Weights of a small transformer language model.
Size: width 768, 12 heads of 64, MLP 3072 tanh GELU, vocabulary 8192.
Architecture: learned and rotary positions, biases.
Training: a variant of Muon for these matrices, 6893 steps.
Each number is 128 + 24 x the weight over its row's rms, rounded and kept within 0 to 255. Layers, rows and columns count from 0. Numbers have three digits each. The size before them is the row's rms in percent of the matrix's.

# layer 4 MLP up, 3072x768, rms 0.0845, rows 1854-1882, columns 288-335
106:124144149164134118136131155129167110127125108142096125121110113145114132116142140215139145131133098107109158125127142135139148119131112118147153
096:165139144092126095132096144139097114133148120167139087109118157110114117141092136103175127092103128136117128111123137119105103148141174147139148
101:135065175144104139135115150164129160136137125165154105075125178109089145151134154123130137139126111091092127118125089131146119159164087158100155
089:134109098127131163143144192159113132186095098098111094097122101124150154105149110130149125105077095121140181119135155119122099119091091118113126
103:137115116145109103126161128138137111098138110139089145161144124130156102173172123130158092128122128173156131121164105097144113117112175141109157
107:125152136159167128116116144137114185098168133075165102123114142112174099111164116132159158137171116146123139118124089107121100134152143065117138
103:150122105118129105125138130135145078094104128105087110110095115101123135149125127163140156147131134093142139181123141164149132151149142102123161
108:092096152118136128137119074147111148115123111138077109159135134178102142106129154107168117119164120140160143113141103156104143132119132125130107
095:101110121097149115109151080110121134134126205111107127150100098164142152135102095118132125106111124138112081142098157114172138096135127115118107
103:178147109130134119149145146135151075134106117155130119117132129127120100137123133132139100158128096133141121131100108138157144103093127140114113
088:157120137144224149075099137112090124153113102145111144144173115115142103098150142136152140121106112099092096152135145088134114103115121154097174
105:116123099134112125126126130143092137118125115170135155176122123163118156141146115106159123136153125137146128128156121151120118098134099154125135
086:134087110130138146110113142131125093137092076128173092095125091148132108086080156071113119116096152115145116156109131114150144142158165107128161
087:142173129125091139110119131146110181120082149139127122109110130125130121120119116127080103128172146133112121165143124140147139140124105148154147
094:150102126150082104130128123109126086119151097122107132141141154131132137133131115105174122139124121080121141097076098103120156152094182100110184
106:142095154134131139097140115173138116115129140134164120138145127120100151126151117125129094106117174148133104163155145113144114107119129099150121
102:110129183152119144130179108100191096110113094141110115111127119097113119159143109125102123133173144166110131147130116153139133146109144113135132
086:139141076142149133167163104134140094125121118174108107166124186141127149145121142130146144134114114132149132144095109120144115126099123135103145
101:138144131127144100150129168130149121131103139142118172154152121109147114137124153131162118133077138135122172055103097130119138123123119110126115
120:130130108141150118135111131123132104151114126153132140151112133093170116198144167161092145134117160116132126122088101137161116095148134090084148
099:106121140135140132092132123053136123155123062155105127128123090082135117139145111134153097138093104153124117113140142143147150108103113143095129
109:161163122090130090136129123105116112148094110115125136140111085121170098145095132172129133106115140126103105120120138138100133117126111144126135
097:129137162142146167112147154120141110155126087111161137150184154134151146128076105092130078128139106103105165156114120101117115156158154106110109
097:143122130141112120116137113163159072134134128125121110122088155111103134121121129110098166135145153161109171095133145146131153111106156108112155
095:127108149161095116137141088113100167128158137107166106126092121125149127129124146133103159121120117164103100131109119148167093134167129067117082
098:129127147154129090176177152160154132139171084102152131163160142139121125110140133135153138098139114107131133128152130113102145127121150124140190
090:123184139133113136084119144145134137099167139133155164123155154158118098094093111134142138097113160115130069135105116146147152095147171112089151
106:149149092109085098171130122104135126116200122145113106122137096137148149100114121126139145086112087143149128071136127125120126146122143128122140
100:109121122142172106160145095112163110148117128124133124130152153076115120120131126142139126184093107110142110115128079128141138133075155119116079
# layer 4 MLP down (transposed), 3072x768, rms 0.0452, rows 1854-1881, columns 288-335
113:127123105126139146125118145126116143125141162108118108156129118095183127127134118069154131148130183130112097085116123131138136125081164142140101
100:124090130142131151123148143074116141123102159145153126118147110167110105101090092142120074079091135096132138113088112088112138103100129122109153
101:142170161165135156110050109105143124173099133131137129106097108113096141132104126108119080139121173124114123137177097127134140131105162085128132
088:089117103134131083170155112117125143085103149149171142120130142163139063112111119119105119159195119130119092186141101113098141147134135150152120
101:117129131115118126141093133131139149135142153134122131139134137146167158115105109102163138129159075132141167092131152164148108176149112145118141
105:096145122122133135132137116128157120146136150140125106160125106168098144132118127100128128111126171171111117144081164109137163138165132131145142
100:116170130103151134170129130092147143154130122132169107144113115117133124117103152118131114158110112137123086140131125113117114156157129169137151
109:146133134137144117145105146126162156103093139102155180099161113131134143145090107150108150145115113125125129109091157134131089114116123109141174
096:078145101069099134147109136133140131142070122141103116148106157134106129132121126155117126125181177117127127135121128136115122100144132169111146
099:139136149151131146096169150123130128140156130112117111139146147120190147106126149127147153094136149133118123138090141105099164139145105119130129
092:106140104098111146121079153142108128114168103096152129121136152108101166141108158109082099159159148127118124118097179163084093127090114120127134
098:162104068055130157154113109161137113162126139120135112100133137108128087146119121146122127099129156090128075171115107114141166145110123106127106
090:124168150136132124114125103112157183122141135167118087144153160108117144139130127132103089105100128124135121123135163120098130108167100142155123
091:092106148153140144157173093095156129067112121136163119172127119099133171121154155104107090158106133136161145159113115161159122100109147133126152
096:169109126130153139137150123137045155129148132126118112128142097090104117147186137150180118122123119142116115101149147089117144114149115128107144
109:108118121132181149153183120128102115101105111098129112137131163098096138135124116091153100162097164079129170187099141122126121124173115137156132
107:112147140131126145165142124121069126151124110188140113127115150130131155158099106071130125118127162144194141120124115116096143092089151172160161
085:123108198145168109103154090136117153123180139152100130121132114104144135130133130127094079138122095112100087105118142120129123128176152117120143
094:148125145134094171097181085116117116115126143097166124121120128093100142140123147115131139178102128146169138140133101140106147124117109149114127
112:119135107117143141123142137154130111092096105104118147086157161178114115096155096133171132136074103173117135145088117104128161132111143138177122
097:130132109144164086167136119173126126125097132126163109151100123131105160109111140137138100127150134142091139124124073106125169161122121153106158
112:114117108147098104122162178077135120152137140133146105108169127116137114128152087110093135148139110125128138127100108148117109130135089047120149
100:100106165139125132093147128130102141111111156126129103113108134136105090100133110179165148150116118132111152109122135089118144109134157119135105
099:112134121127134112127148117107138130110132121117132108126130135131100148140122153138154118149089149172117116079089111112141100140146106135087138
098:129145092117111128091107135128125107125123128090147097136128122094122125083087160109095120095143087086139138172143116142111121102125124172101106
102:086143154140099117150106095125175171113090096177152109090128168111092173183120103121174125147107157122132133094156105074117159102128128143191149
093:118123135178125153153154130110093120111154121138095125142094080094158130146107172096131122141114088119124124133118156121120140125089138131176122
103:118121131149175096094109133162110166135113156114099143071121112133122137175118128128099121182164157116136111172114114133156137118127150126131098